Weights of a small transformer language model.
Architecture: RMSNorm before each block, rotary positions, biases on query, key and value, tied embeddings.
Training: 901M tokens, 13753 steps.
Each number is 500 + 50 x the weight over the matrix's rms, rounded and kept within 0 to 999. Layers, rows and columns count from 0. Numbers have three digits each.

# layer 7 MLP gate, 1088x320, rms 0.252, rows 537-594, columns 0-79
435436511586501605532487485494618455399538440625521478571497511494461517515568569609570476434417532617508494610450559508516534499469605565569541589527485551439543528560482451522440456557487517544494492484447503440406502492537443546592572462
451479496475453510514507486511514575517521588452454460487519455604523514490510497431543508540481530539561600496477415499489531445448498518483495491512468511453528568472527458525499504476488475551511421479572589437519532432514557510481463497
447501545535533504552512506427560524558506508466586424528534475398449489447560462423505540544450546475462492465473514460423483487374484556530498470438505518429518445478543465558532548444541541472461578596568437490474463408450482511500443540
522395496604510589499475466484456500523424485526502455414486567556487492520538513513478420540467561610513573385464466507439495524457496507459454467548537513500461579463617557456616476508509542463489443481556569501493443548409495549488445455
506539478499487400572607402526444467512503421523408570500466428494574554440551510473521534540505522435444496470451497500497473507415494460652557484520551559464512552468503516477490571419507422532542519495410601567458454614499473438572582454
489425446490563457513479591566553446559456479471537574431411443475459506508485584502442459489430419624414504477541510445421526460504475499517613565510507458579505525520506476540500517614480495575631474525496483485518467499439501498504519591
474421414600529464504522482499482507377416420430532507568513462522491511522452452553513506490475541576401409475595545434562476513481518602532483518554449538501628509545485490524459482588461474508493529584615477531555499489530445430549457566
560466365489521449533517468474458512551527525519536528450555451541451528483503555499482563524525450550527421533476541518478594420376507482414436480522530643457470489495450484495459507561471551501532591343480500512567457515471531541509534488
486531557396523540498479442499424527502464490496463445545490452558512511438485525530545508551498505530527415465443421503514518524456640522534450525624443510594436529520429499477450503560459524596517560523548516459504570485495453499567444353
501517382464511454495553586538516496532449576443543566494392503535431580522580550546418514552538431497442459507540490573431481464428425485485481501503467493489512466434438540588591440480499498447501509519445463470470591504422472417470565528
584509395446466472511500500510477504410583407522469552562446519476416492517476425483545508512575532503504507461432574585576522399392528552539514508450469568487455541553463471443438511523599482490474545547432439606484460487419599500512463542
534464521612489436493466439477542541568582562501567519465495438492588505570431496536466486537578436475462528461525538520397532470429404450462507483490477559567603519498582485449572497582438569500556471492552528597431595552572465492432513408
464483584522502483534501489543537556508469420474518545392479530521545474514547602531519508429559512511461555475507479522415575554507454402546444469415495517551409364548483505580471424499517528519505549548490576358427446642435506460474510561
435441482505403499498400483469373540549516460520538555571544538395517482495461537551470498479433512503619499500444444575603613489495472552538594509476538585433501599410507519530586424501475496520505523480459464492532557425504439485446500479
428513585515488544510565591452505400496512475571441541501576577536534521495451405500516457468542501461493552372468571399472527457477491482431561512524523538529551467452521427534578509530578418494506468462419544477467467492464500481490543481
443516474466540486505491509484470499416574465581500606539491503438502439530422543540577434492534456505517451436517504501492551468528637495460453473540508415565526548493494478481516492473500569485434470536519387503555495481591489499506498545
490564456496552514441475476430533523443512589513520499476521493482471498504522580544357507510594390510475452520420541503538431425503520486429521528486488510477577490477527521487501432541481415610530508484497467387454535534455528480438564435
503547572545486522530485488487593506493574521518557495491397442500468452521444503472558567551451557492434413496460481566500544530544538387468507559519618435555543523448482443383399491530435609529562499528351532410451524556500466484530574449
590467421497513483477467406431458433458499532534472492511446499509462389422449511538506478556525499581530402553469536581459538527422537465539593510516565616422476513517503535581488502621496588506475499548555492497582454518457503451493574497
462545543477443553551527459510421562465546524357437490511515471473557521433538559515494440359470394459514488555508599476481532481487439512475442573440562493419530537462474524501523608480551486560555509519464528428516580555485614516387505554
518557421478503423537440497565498524423431453350505479571475349570501468388530549492428502476604448498524501498492507482471425552458542418494502360562553483503504460417502575415469464507489540482463580664508515428499483453454446476449393591
489496493521577484442551524463486470446481530544540476464560459510460608471491527599573464424551550449483500427460462426529520467518579447411537433555547542606526443458472531488527478503492433513553531424513597464548542529526495498477561448
561526439434474551459461494504510508494569488478496487558569521519478479475576477547532508457449568503514478409478547548489498440514506490538445578441463543418543480404516491439478512546457511578403514446462586519506512549425504553532491447
463513528538478420480458492529407486454481494481434458561568413467588448527486453410472573557534547515535528485480452515484485521545355463488539487521510519579500543477475460498526439496545499540481580512594481420536438499518465604400461477
530533457442455522575449513565523503430543572473476577576613460451503533624553434562533563541462435543520465442441483404478513456463479454493512441428562404497560476570511498555524542503560525512480567493503410610573539428526467515489455568
524524416506476381442497486478577522509522452515533527441489484502539487542471544485542592459483505550385516485458524472477522532502409474460529510486567562471469528336428621552503416594420604481426492492535456535519485367491499413348467448
507601412554470420613393430459432478429469525545462512520486503546381420518463526578474512577496491543534476463441589470455537444572542553491443466438440506427483486507396484480500497479431599498575463516503561464507560498480448542508453540
482466511517552496505539434585396464376617549461576542622454441545524450511555487456457545525472496492473510501449432468542501529514514529479536521552521512458511445450481496521536527486535479517505536594472512521445509469455531489525462557
491522491489522390460473473418448409397520542430490497531432421484490503494492575522457414568515505510490447528550454511450515505472568538436537534549578525504580530493442500458465447544452466513523436547508450506446544611426487421559528504
571489492497394444473474480536527415419569516472502508431426482459503518532456565537425560530491419468470536534494495486472482498530504501543473533434422618543507543543565532420555481477463465461590566500471510517570501520518479525435513554
471527441590500483596542560471531464500460542542521471514500547383543476378507537463545529432500487459554440593462582528440362470464557541499554440498500525516579511531499528520506454578484502499450450517482487536577513482456499495532494465
529402436516476542523513481474506512459488488453583477490493382505430495505457549519559598494490495566478495537440502493535567520464574427465572557406524486481433555489552473472498515538480596464451513419540432583456555501465428483404558500
505471525528518441549505457527430462465496525510498522527460539449538546466480471390471448439532519429478474483525505486415456431595582463465536426508561549465514565569517528520511461504533494509560465534463482571575574552459423463534538523
459479474506507558475524605529500465525448440539393464488488551520495392459550354471522499440483534535499540510556533474443569488501558445503551503510467436411427571499521566528409490563590496508503458480520536498537546531468483485581517529
498502525514572495506425446581534391445514471497486437511577455491518467550414582386480468550443433571531409553501481537421517462451500619448533467571521620509595566599418506488510452522504502502383582436392472524569519433496512540473498481
456495517502463485528505470498517514517501414549589482496485524520469543458552457452500648441529467468464498496445445471474448512588459349555482491587540513498433411578551471496537445466499464517518509466576518578481618450596482444518596493
436472476468518423506560434600463502516453378453464473513568490565601539470429455406433511503494614507592463486517526541486578464551532542497504468567618462463505535497455440436498466518466493567493518571511470460478534567551562459503547568
487478493487464486514497474424475423497425524509408509474470503580424498516456521393545435513563499531603492490510461543571568465466565532517509563524463425498425448508574482486499528472498494424479569552401516502460472396452562427434521578
506495466487531459531411417465444495468488606575479357491395504537533370509501518455496542541471407471572556453499568525536486593470451465541482612457533506553509561496416489539449516588552488520478480479522400423453461562465468467488486624
500485466482543550493473569498532618498541529606445436520428488525458511559523560512539370464508472538393534499497497575489476512543544519489478551470485598553607632504551529583379619497537562552472489500460537570477532484502515521451449499
565533520603599523477478449494494487495466548576586653532502539579512413489509460414467554500554550565481584503441545566520584475534538644516542439510506560495537459376529519515560438474557530480561508419551516507465542410516390518466514549
479401455565624517512447469462559538385519482420503389589516430595562523514523460495563476490527585539538518596519452532443569526451434513568497467494538466442484497486538588527571516562525437495464514548507506475447510416558474528439454443
423492458471488441534413541481486472441411434502595514540520533491446496431494536512471571462516497482507458497502415412471471504583534640443505603527536513530481551514601528552464528487439475494396512488461522492474430508518490515548536539
505611423519510417511563427474548541476487399553423436597542479548558522492525484469550518605549488572521409429478503440590580439564568502513518512494446586449525587598411478480612427398431592372476477545363490443576501548422429553349430440
508508479511423484469449438509502625496543427447495490547477462441514512508534464493510536551555519572520489464602505519557473479505486579463588489512477488414578575502388440496497504496429469495471537532451479501553555457365427569485357441
453537421543525488548529481505532546486545507477481506524478507448505426560467424405427534541476543448500548442495505646395556420615543520499490445494482590407512405494511455497568595470426491424488470548482499439557548531518500351580503436
549479570514526433525339510450443538475531499544406468426413565443470465503466597442564474518535456470557475453511487584580587517474473466484442470511583553584506488486436576611508426570533420580425454561418537521441600533442500463502493512
447504544446501559441561533454489533494487505508473476559500457467570401455472487452499498442494515544501489500502575596472494481503527476541407557495489569500508570502486412436523500531543506464481522601492538484538366512581521507517514476
493590565517468577527428515456458552466490469492484567500444408540456439502403509591501566501514477541512507468522426562459453476518443455475588439483523534474455551458531503537317428493435479522504516497571516527504400474589391535484544489
447432490474546416485459480536478475620497435508592513451566465638514534459422521500491444501495521490428465502411508496425482451507500455534524445499516495465502583531516417493457386524502413455541538485512555520576649458515452508449520544
458426525513490448518470456558453504531509503540454584544523479509477462557478521408540530524441535569517518464467611550449510565526510445485538513535391525518527481448515541549561542513551469465506528514471568488473586446560520432571539488
447593542525480485489501451517447531503578413511476498557482526495494532459447594402576496432479474474449537540533467471461541531496530459515485494514549543450463610489533556524511517501540501586573446524469542439522527486512494496461442526
538485422541425557500499582625489516422475356514520470493434553515403492476442415457483500475462490472459563577477478513493510640567455573479493462486457513571442491438450529532509549518437547484437521493466460599543545467529501587575540526
523502520407513490516542580551473549554524409489505465546466471534445507480461534520530491552453500546514479486463540627492549456601532462552408411455545450506585517435530537536493429530519458483520496541427544497483523490497405438482533537
492475493522538482396497494484506560415476544424532492591487471534475495533499494490479528474484522477581466495458488555447520597604460536438543508520530542458472471474526409549517438474493538499477400477548514638516535509557496493489454496
484501546503624583438533500491488597499499529550494509522475429468564433464514440482560498454491539450513520511572571419532506493550571555484572456496540519503499446537464435500527588577404453531461477479488483495518474560456474442486464450
452475602614520555548535444458422522496518472553484394551596453568574420459447483518442452508501502504469530534475558546431527527508421485531422536537495501458442542492426578494424575442506558584435493483394539551451549504453469558514449544
456568517447500426446562576571539480464501513469562567517471416428449511507406526478442481546563473518491529365561454469582579450460473514528518471434431525490511581535520582481545550378450519430468482485474453528474477488477557502533545514
# layer 7 MLP up, 1088x320, rms 0.269, rows 537-594, columns 0-79
496541438472545515484440510546624544548399517428518493448555468456432479563494584433468633535510529510549407444460443511459491498423461483580500459466440416480511563492561478487625572490378460559531487519454480585562482526551512441542541571
462493455487509545450495578526408462501497538504448539642483531443502519452570442434565549462432618595495553409431512513560572574525526590554492480482492498495567525532524390532539416476609456436538510478441501530455507587491473587620526518
530477369511461461469415501459503483458540444469529582488437455558487435554456495519519447451449599505475511449450428471535537527486530466478442435511521517409454604571442461532517499430507508502541503498481553433493532470540575395493467510
529508494507445531561471519486475448475534488589519572486571525539410498494483555445539521474497555468463466477595433528537428538350506492542495655478543568509482542667360505508535548472549528503586532505508421468485550483481407477498526479
547469426531437509481539594615601612435551563413442495526509458545430558544642518524486467540542552487506620456571503442484501417530552520549462511571485429519602544369464470479396506593482506517405506508556448557504506619490515518621594503
513449471571540456442520497461453432483532554539484534498504539568477542499495544576450440475430455417449519546495523392561553499442437479491515406516550510497477515472472440556582422482468528572517464573546430425410484453489537536528558460
476517522381459498476528585487564471497576539537455447435544487479411494509476437520448450563508445371542517545454481511558565565458528467463559416552478532377472443582469510459606536503547402580586509437526552540535492448476492483534489431
522509451500538569574553492515413472532557535468473492467431495425594511542438510459447500546575515474508525468506518523536436572526449451496463467629433499583509525449470613456483457512441601542502438475432470409473493468561437497430451524
565498424513491508507438407541444421550472444487558508481492566498492510490443519537476489465473541502446449530522547547482483602508481470452434543447543514491388545469584530477505458486466468479540495479556558541573584507466521480571500454
476522509521524470516481500514421509434418458463470516471588568482535443464540503483489522578453567548504586482548465538540537457497538554515438537453541574571556422516597513430599474543473595550449476451479522499546490532476522475590466455
442461441511517513478529561462437490518508419566465533497477405529497598563488488476457545507446575471483588543546518506497441496455495588480553502497528538564467515512527436486513521400472493537510487438571550452514534585609440523411472474
500477495511455537479427575460490550561463455508547463489505557487491469547414517490514515513475602616515561484540524467576513588393570460519542539459557482544532573492583528517559409501507493484516495507531556526573414552546537544482554522
433532444439611547498395524497400538477488554499500564505524533455519501544491474580580535489428489491500533543481534471600492473598472419458538517497538400579518407466445535410448452486435501523514460484457569526443531416520527555461486592
600500518450549535508519296482506466515564465492598539380470440433454507459579574582534508470436512484479507519480503498575483473480574673428488488425484516521588448549470516481523517544508481595512574637438486427504472479455520424568553530
409504479639491488522533590511533492589423440485560483456480584506602487468455418411427604471486591504529476464444524514535569585580431593420442506449518472560469438554499408579572506421370519502475447524504476542378498568456543459561497489
509595474496433498554538452496582480453589550446512488488504415492532505519535534533597510507511494513539505425489564522474492601530514443344579557538516438623534575544415577416501548465536495567461386484534417539538469461483467476540501548
477548490476480425447465522505463531491440466515504453375443418469588492527489564419552531526484503540510530475630524480465574515480481470560553490555546498516531507476548528506420459469441469557397505454527450510488569451433531419559451441
496395466500509516485511384501495502552473532452399566476529508481541595471571570474504528594424547516558505499503544441424483418514493473520535453563409486510473609455460466357489550507548541460436556511464456451488564495498495494481493506
515599551480453472512500500630435439540566448505478520558506544538485517515522415457471516518438588516502534391488560447527515522534449557524525473517448497590508446479347476515466555581440510541545370526443504471455528418428472505484518519
547433410551504484506471531467542545408518530476415503580545527503468494448510437495483380479510482498519503503538494538498564523508597484512514547577498508369518533472498450551496557504494548515538466391541411462507488444532492472466491400
505364482519501500527557547558470462532467554454541433499514437519501460449428530399486503467550557573525484564477483469485495505541523486495496486493476467493507434483520467581480484552645555479474579620536439492506475526506481541502507523
498504469577551421493404483479466496543434541502421547487507405561547480500500484381480587505564510527545557490446553431479575535559508438523474508490487548447460529501493411528478562509502511477542494476510597497482493475485497585529442553
508468524487452468520541433482515532444447521479503598423503506505500504512401499433461519500420462509456457515485544517493477480427475598549509523444516562516445399381582493429512558505526489436485462585481489575448474434487609605500444463
530535437466527554501448514530499601529511478530494574455498470599518473483446510502460458461489460432504523532571556435410414539638523482560563404526452450520503525491581531541541496507597452537454466487542478468497500524458422391484494407
501490510431522479473527583538563547507476487513549505489435498501493562489473472467474566547506567493438543472519504557577441482514401423493598456608457472507552513485473659529527490436489594587528408474492552416437448449479578543442546424
512511498505465441472616517490453453491465445467511547391488492437408400582528574500462442494432446499540504543594477483474394488540513529529493497497538472498472496421540482553482506470474467400524472492495548538494517552545513577426416473
456533542533548518456428496483608504464535480405520400504650470564457559447522621528435555466557507530448418532553466537451600467452399543515468555522419563462438495505527536512500513553530538481426604524493477548410526464422538454462463418
515490518405398440496425492488529480580514431468520521419503504498480477543565539480520465455492481527488491467480452490545545461484522506537431511472452479531528531406513518508451507450426591470538552484540452425559460624545468491530514523
510497499539605488550569392538518472479511574554617445466507500549450548448481494434557441463533525474424549419498472396521477456507467523445456554503403439508613366489454467446451622522471438620423416472509521554500501472483448561484490527
453568471481517520561485600430489525521477552400478491494534459516474495452545534578419396460483382614521443447526518501473489618525348467615476584484450450494494522510402449518388575516570484470549587489454539581495505538427519610509459475
460554538438528560396565471568474474480519617507426579430530477422532499471513518494486429485497500606432546585502633497448553507518543513431501499620536487526506420495556528498576541531556473471530519534414459518561441470502580483461568580
530491539485537501480530611478513506549530457463576634481420479463647485538480467523435492494458506478574471475421489541551494504563534578585533540485485509484486474501496581525418526429512486541463569540451449483584569503452474535543544482
518522489517543432492484465440537486475412441456470406471532467567474607548494429445433488555521500543416503508471430536495510509449484560498547502495448542460537518456509364457464512533529510485434492495570526457494491529473483541369438490
545500456573527558503530478504490493540532479552424497488431637503503575497597548490531464479463476471559496546606519545551523528475495465429456541494508596555489467557565464519524484500563530484502506492410479477484458518478491525593545576
473567461469487486503444432520433477463518483500412481501508443514556452535506583443497516466524509416556389537529547517493542516581534499524559459503462507442529478500416484425488577484405493487408525504505478476484511510525548490517511489
484480477488540463547572458445513455538447414458502543557425480533483513527517544483501485498478460551540550557497504417588502398531512500347498508484442517537511491524377494443523423516458384469599509509494478490438459462481478467523536549
473528410533490395571540431435534582476442539534513543498375562462488592445483443474483498414492508586560506495478465520497493465472534529522411422562510592545492479555498555545449455599396444482500495515427505428438512420545530385579501473
643521541562451549482526556527530542527524545516476499468472506523514584519556487506506406501532445533479392471417472568468472521517478473449415538502424422503493594503488567531537461565555502491402519528425455596434480575412541551498476579
501562482483519500524419460556451421603502573536435437405536568520454333512473574537501488527539442493490582509525502495544406628475345449600544488480483498536492450539503507433485528483495574453550531427523488521507432431478496389518479459
455527452584467477520463490508499549504510420534440404562558531531576511436428444457483453528510484489537423489489466480509493533490495466429495480447483488541484521524483463492573434486470473615519514504555446480538490488571471443559543490
482471469528560541420574597536554468500447447438390457497594539440448472492512512588536435455484509534537499498488550378507520473523518464466578626508523494434559469506481531486454482402486516563441489394610504467530532466550562452577466522
537510528472495565488501499410503473609458411481466530515507502471526452552554544483572423547480535461498466453471549398602599588458458400586425360535567479470567486481495510494609455526469470557428520512446511528545487504603528561439528376
501509581458456518508565514539526462522559533493427481548468524589511490432392367476414444551541589447493456466528495433557393491563454426532523515502496470478473482534581429481532457508485557509423577436435577511589460502444499493455424473
518474529471562499476549414516503524512447522625513478486467518487560532580447431476510562571524544450490435549461468492449390483553537449521565548491484506505473497473511513546505496533527589512520458454452466531596415465557549633494469523
511524491552491449438487445539504492500594572443466452440575553517603567548501496533531562497588560459578485531523570493583525505489505552436558500518395489502419518541547457533494441510464503563418507376408383582512510561530501545503464449
574488563483566510458436468494530476464487493574531591475499521528498443482544482628504510452384481529523524575492593446563525430423440425495567518518529502371493580519509459558547462534549545562628592478497485512471470511521552536423508476
566466482533529468514498549550498587570516515498461564448445498611461538523466467484537523527506551476444514491516569528338517470514508520560474486559465476466520398571483510474549535403405481537475482560531486566536432448575493512483582473
432417602428586435417517415497479379523557488375531506481513348469420453383505483531441447556514505512494446527473520523533425517449601498466524514504487469562500468501472536453494541537591514496504464495540461573480448468457458454569530506
619521512514484522525559535553480510503517418543470517545539517376603540446471412466509487514466551558464524466447530439431544478593494443379386579552520528428468531456452483523540443427504460499542427580407485564451569476624513401558520542
541522448440578556407516620478445410557448511557475618570544479451536516525465476542417558441490493507504529497456565503517484403569492503423423505507452418486468509521560473549438477511412503476537435488480446503524544491484497490579538462
524506459471536500585532566560507443520453567597553443530557436440437459495503488463441579479396565535380536434423538550526587475522415488558589567440453579533518469420504487492573544504497441486519509447459471602554485467470459476525614541
592483638540528551505411444460565537500526556529576435528503501403476555487570489506551457480568506437420477415489426535487445477534555396455473401477446533499420472481583509456468507504601538511528461415451474592494488594563419505446507439
525473536541463316544426607528544484492484483510450468556572515434501461477539495590508546489483495386485485565513514497480470528454504464489529579500546460546526463460456537422500614499529446536446525451440473520394456467526553538511566562
472550524453507420437572434503432548500484472534509479445425567536460507535490489419458493482540549488493545499580589498506412448542592453586524598556516551515510451472446436478471523561567481499481554538520497504536476546524539528533443483
485536424492443510427457489423450437499514477411507494521512491453512607501544546492525543538477447507476469553500391586541460467447529449499421499491490524432456537476555382527408456490429516539542556601559447546495471493450542428495478467
392530467477564453488502535527551456408486468400549457578481542556465604498447435554512565585477485440563522483499405480546581495538530498469606544497467448489460518448470527424440364430469455473527549580434540446520547489535502563485474552
390560534456462615436602537502508506600601446446458462501499549502544473477397394576494513558524576526472543546398474477512439597438530494441545465509563498434539512461478542527474429490533560478439572524457489570573480580633395538512498470
462492520477512343490541448519583513467496528516416442403505460561548442491514486491530406493492629506459497486468474477474548579504489464481602413503595518450390527506534522441360527503524505434549519475521515492460521457534497528502426489
# layer 7 MLP down (transposed), 1088x320, rms 0.112, rows 537-593, columns 0-79
531402516499569421554533484515474554476530507484534530449483488465423452537505543542505546587521549485455579458397510409461491588503570565542429496451553372442430608595523476497510501535475493521505500498399550614476468535457504429448531611
420449533551444526563532442440490483377564507537511467528436587429440473506545444515454560590467472500545446424527538475503422612455448450533469501502574483485476479529437478491453497538579528456538502605505510525544527583524528458541501482
565538536488421556451517511569477522476498441410571560503537611449524583435543498428526442479576481478463573495455509439558522464547508553538457502520438522425455453529527523553442468533475470532473424498472497547510491471577488441489526502
569473498466477596561494531530394557515531491440588528500465585580567445432540506579488401390458521522489488489516541379511485510472507519451526581502550575468469551533451490588520477489505479494483491457499543433450494436493517462489502421
532528437565471559579504479459506618497430542480472555508550448486390558499483567474441510479476519483588446442539522530601490493571478518538478521421603541623541507573467434455432515499413454490488586583507491450487525566444501475617436584
513557474454489445542540573530509495474655408457607505564526529457448465495455492588580531374546520502488522522498551430591442474516454594437499588541485487502448544455473473502574446450531546528445436523611563470481509469496467538481597489
514471566534526437523519492570472575467485478505514498426464359457526493476499472544571545433462516483568505465509466495577495525477521448500465538528646407497483490466588473506495452479514527481615478418555543485582507500581618452551428527
507453469427544411541569538431433447441431533459499531542473584425422475469493485498477466516489538535633563529416448472490480496468559528483471506493536545515566516519472472435511507516530449487559539435484435455531522549492468411440471567
498508489483516489533457569437529470523546490542433588532498512475540473483525552491514544619476540545439510598510453489489530474481458508399538531544595369480559453514521463571563431553532592515573551463445472484471525516465503571502519499
538561476532508476444500541515481509549463590460537493515475469499436560437566401603560455485498458462488483508485507569605499471462407485523529448494466476480501462508443434510515461540461504449428558519523527498492536485523514477481466527
509496582496488529413517484497506449479449526553555498592444448547463491451487552472514437365462435491564488467468521546446439462533539451445523502501532529495542418530466482601493461435512416523505482438493525536562516468594532530500496467
521544504439548514441459478486510512464478551498467566496512384488403555442557422442473435479476502482493503455442490492476574469392512510570580411506590511422518423531520499500464472439592382524504555486532513533394477490592570483586471550
516501445390490473489504526479533459590490463489469526491427601345582424530534483509474450477461491505496466557518511522509481595416466465473507466486590497475385569536574470431513484488482388465545465455406452509437424547418509523650502462
482529401580547437578602432524527575535538592462541501509415435456511537550462448520376556528506337478618499588617495449522432466534562512470553547498524490487533451532462433395513455552533492634552580536604537453422470511506482493461487500
547515534589461433430448525550475555498530596545488503319512435474515448459565428543410500439454490550481505575537553518492438545510467428520508504430537508505595419548512398410442465507484468537494490490555593508376518506595672451554433450
506493497559453514530496559551447452495491578567443508518475479403553564471592444513566569482492463521503542537483565478550445503466511471487508465521475463499487451547487603549530591499556472462530482525428545419494545503515515601484503504
563637435453461526489422489438407508532544443503481588594525454466476510564433553577459567557437423507451492509519549483442545490545473488604547518511485576558575515594432506489544460394458496620515535414526475588617517523497466498480531452
475539547461501530474559495514491563617443537477504513435491493557538529515470469464565486539500547525486568526493375490535421423547480555500506548509542523489544512481492396417508522572550521471500549462619595495541447463519564447544519507
453538386489451536470575581458447557475442534394487452572536494536470430389537567531543452462511547537423483469444423472495513454502498450452492482513530445478473454572535585466539481558497422503551488519479593512525483506445543491504564489
457523474487562513636548496380534446545498481469453522457510470560510492596562460497524512457483526530506451460585563502585567527591450460566448519589393432635529460473546461486531478539518467488496504458496542483426426547522436489484506402
537488534406528501443489556528538558511473486535400524526472471511519426522485557470499415496384491448465506410534439487412561561438465525472493559472505451603471401513535479577542548431498492470518447601558489507406479530517560517496494474
413472413512403531482531450509437545480532519527474647485502567447467434494459447432530495458493554466521480511529557564401532483467455468550465532472406430491445571499520482471443538534471563483530516482498463510485471475464577492504624497
528542533493508551412456343512510587501497532511515487572561459515480534487519551509580550481376477462438489522502515464498587518412474571610527530540393523410501500463499581488574526472475522528502486488520489546498481469493539507526368480
546567440475521456534450525502531562604600436452456487410484470607380487507476454553483518490534484549523556555463464480494488594560546472479624453585596512467469488512434469518408467472455478420549507503559547421471525470476566479456466515
469510486427568475564484538482515452520575477572537436513457449565432464501488499479482510492534450457490467504549483552549469530533470532457388463512495560551481560515512514512464511496516453550532477539523439465548524561554536517556555537
472477560475510437491535470539469481483489527490533531503551464471530533573511505507428482497466457575553487554576523483483542378595402508442456504484555519488524503457538597567591543539526443523522500456381544451514506479432500550602588433
504396504500634470466458434461578433496535465462570425491509471561491562436579537552397244526512520559486492496470430445465506396560421530413538472572428551489576499576553476481587465514426594511469414509544454519530548483384550442396524498
459484515536544588470380507498519442511530547542492444471526516480505558521628450533476378500508490457527598554487482536447584489490479467464395494495502477454492526451523564522543481551506463468509530512519451472493550470534541399531430512
428429535532523571433474487507436426486554561513441492434501517537424465578487476481524492520505542509485484485468503508468495513575537463536414514503494503461519567537473484515487475505476418360465476442466508540481417527467567421540400519
479459538411455575544563550483455594375547512458521500621551545459459473523544420519541496500506456465509453526409451608603480432510521453420511602486484468536510489494430605608471477503457448449458441506478466562524534532395473505445479435
537488511557513500505473463566452425520483546530481504556542544449431473513478502458549501577553475500427468481461580602424513468542521434527531563516409501448555527571485508573494500572549490508506503544479468488521488487500440475442465593
440554568501470428467463553464500473457454441532629473484506500450493459413526601505516481517517487446485486476494507526450510496543495478561446560508524519606399534480425455523561454517491508457538475530403452546492532558519478635488621466
500560502500463522494459451537554471497456555518438489471430608597548554416525457512461555423592567528554428486548564516484586523512571542539476544629482550495546475554518462486451484606498356460452600534524493563514485487408476454507540567
565489436576457440532511469459405512529594467463579551553490636508553535548444563563513527582495576538542530454455455486516534433454462514516550445445456478517532464398533487409496458442397577526467438488485451603471503558566440503392475529
516554490467531540587516516490532611596544482494528510467498474590514526372533443505455548500517544465472603576506537452504518452489527522585586499497471457484445489486401550478583447496554551479501541455497493423487496522472405454569492496
512483545387591516398452429540536529541509440496527568564474534501513480421485443519470529503499453546599593525489512470494449544448541516449548428552531463596443605477511553549499500425482577520535491455471442472632547514514536524525478442
477499510463518497530495468440508572503491427465455529414584460492496454500422528474452511504471390570427511447566457480408515523512523489512558459501491509490473416559565615579526494427510427475489459493493590492445568440514446408503509588
476531475423485372498461545444357531438541506601511361543396523536470472564449497526455531475499518436544460521480432516511537513503446566454463505431495457521487622541430515535500495472372605486409426482462451555477453526448518485554482552
477576532471547541531467535381452584429450516467473551490487506481496535498505426487371558426474449515482562429392537438550506489439491460529452554538391578511408412527419471470492439475392493462437506547512407486574486456550477462525427512
471563543482556468560479452546554529436568450556506438494461587522386447491568508473385418489454500587477515481452471481526432591472475521427479490550501528497427572543492520514505484532496539531537478478462484473450509402601525438516520472
491474423412566475412579472475555476577532499497517475477489501590470563459364453442567593505521503525469528566573533466511530497494526565503543441555488491534406571419456538564580543552500463478452505484469547508483506518493462537545513571
482456409457526528512420490532436394469507528591544583508564519578499453447535489480421541494470410504522414437536570444565535423454362604486536478533494541506500506575529461459401593451530547499456433478576506485581513549478525512381505488
538523563515466545491460488571425588493436548467455481491503524523525539491550469453445416430520502503515442449495496484510637572513535499507492518507479557544524421441479519515443508509571473446455498486546485553539510432604494417434449522
524414550517562458478412581486443422528566509546510453502466510399486407455523511401523518563547523399480468501423493546558437469436506550493553555469484547467450410537556464604466456534522503491438439396508502523555475426547568526573520416
520491516563502476471471496535464499522530473456421428586538544419495560506437490406497509456520487477536591458430481559599503444505483460528466490546571517612500521469435565603630472477443493485551419459472500362479442478583519422520543577
535492506484560573491467518504447575462434479616530499383443532564531423473499462460550560464479412538438453497456443554521486450467513451480511518584504515559501578492525520528465555465429514557551622556604442606478562478410531493454515520
453596508484529467486545448516507574416529521449492487419447431521410618442498479503490587450498452570452457604435637512536543466445537442559489513421479477486561478410627450564518513472450485470501496451487517421510452530437450455446527409
436521417541542498538554500435478493533531489449573533473419527447533504458459395499525534532465443578537496489540521529459418553456489589434471446567615559427414501458546562442461448513506468455463504566545421594457536517580474483508432527
548561521440460452486489526513430490567438558537439530458531494523572432455521612533529513579538581516616460445526524532508475564452587507486438531492533459447478428562470487535570482519436486378531432493444561579481460541470472532499457536
409465495441566463427477526477475564476549462493537413607464560532505408460497524453484446476410453448571567511441461503456474607474525552362551480509567485441532423421532465554568496416473545436456556528474533439568502421492514518584548511
471497488501498423521506536506478518573456474509501404542528382506607535447504439462533601527398610489527550589522465530532465425558527480529459470422453492499522463510483538435509467522469496489471533484458569439501531516514453441544485444
486548540502485525466436530529468560387497523444550445574422476534505541531437466520462538492471481539459548567522392506567535515478518488453464510643473517533476608505551539528417612464517533548479377516432523472510499640506447554539446449
489411467475564496548503545566593502458612531525478548549549527511453505426492476504491443504492478581554601464528411455451495521488570514427507532555477493557365602496586606468458505520551497529504542424498481487545398468590455554474537476
483520496470531454415483450534497495502394496525493503491475575572478534449520507567544492524526477539506434527491456558553516481500500599534490577477497541462449554388471435488471449484527501538520529503403474501400501505501483461464548542
520590610513461445565489537508508491535478551474528503513487539468610561503471511464533473530461486487539612519607508476551397521541539437486526589443579489494453447508424406413532455479512501461519515513493556549450480586539530508493507452
488476481461459498476508418501537560431576514519447463578502421511486441458595420485450454465560507454484528474547517493524466466460471440508549468527558482466547433596461464505453544520449442474406466475514544520577554611399414449465487575
530499325468459505514583360516523467537473501504491468492486543493453528480534524573471471441533545489526586482462499475518434467584412673488551569578530490522449561491488625499542531515502500462506453550443488558521500528477450461461481552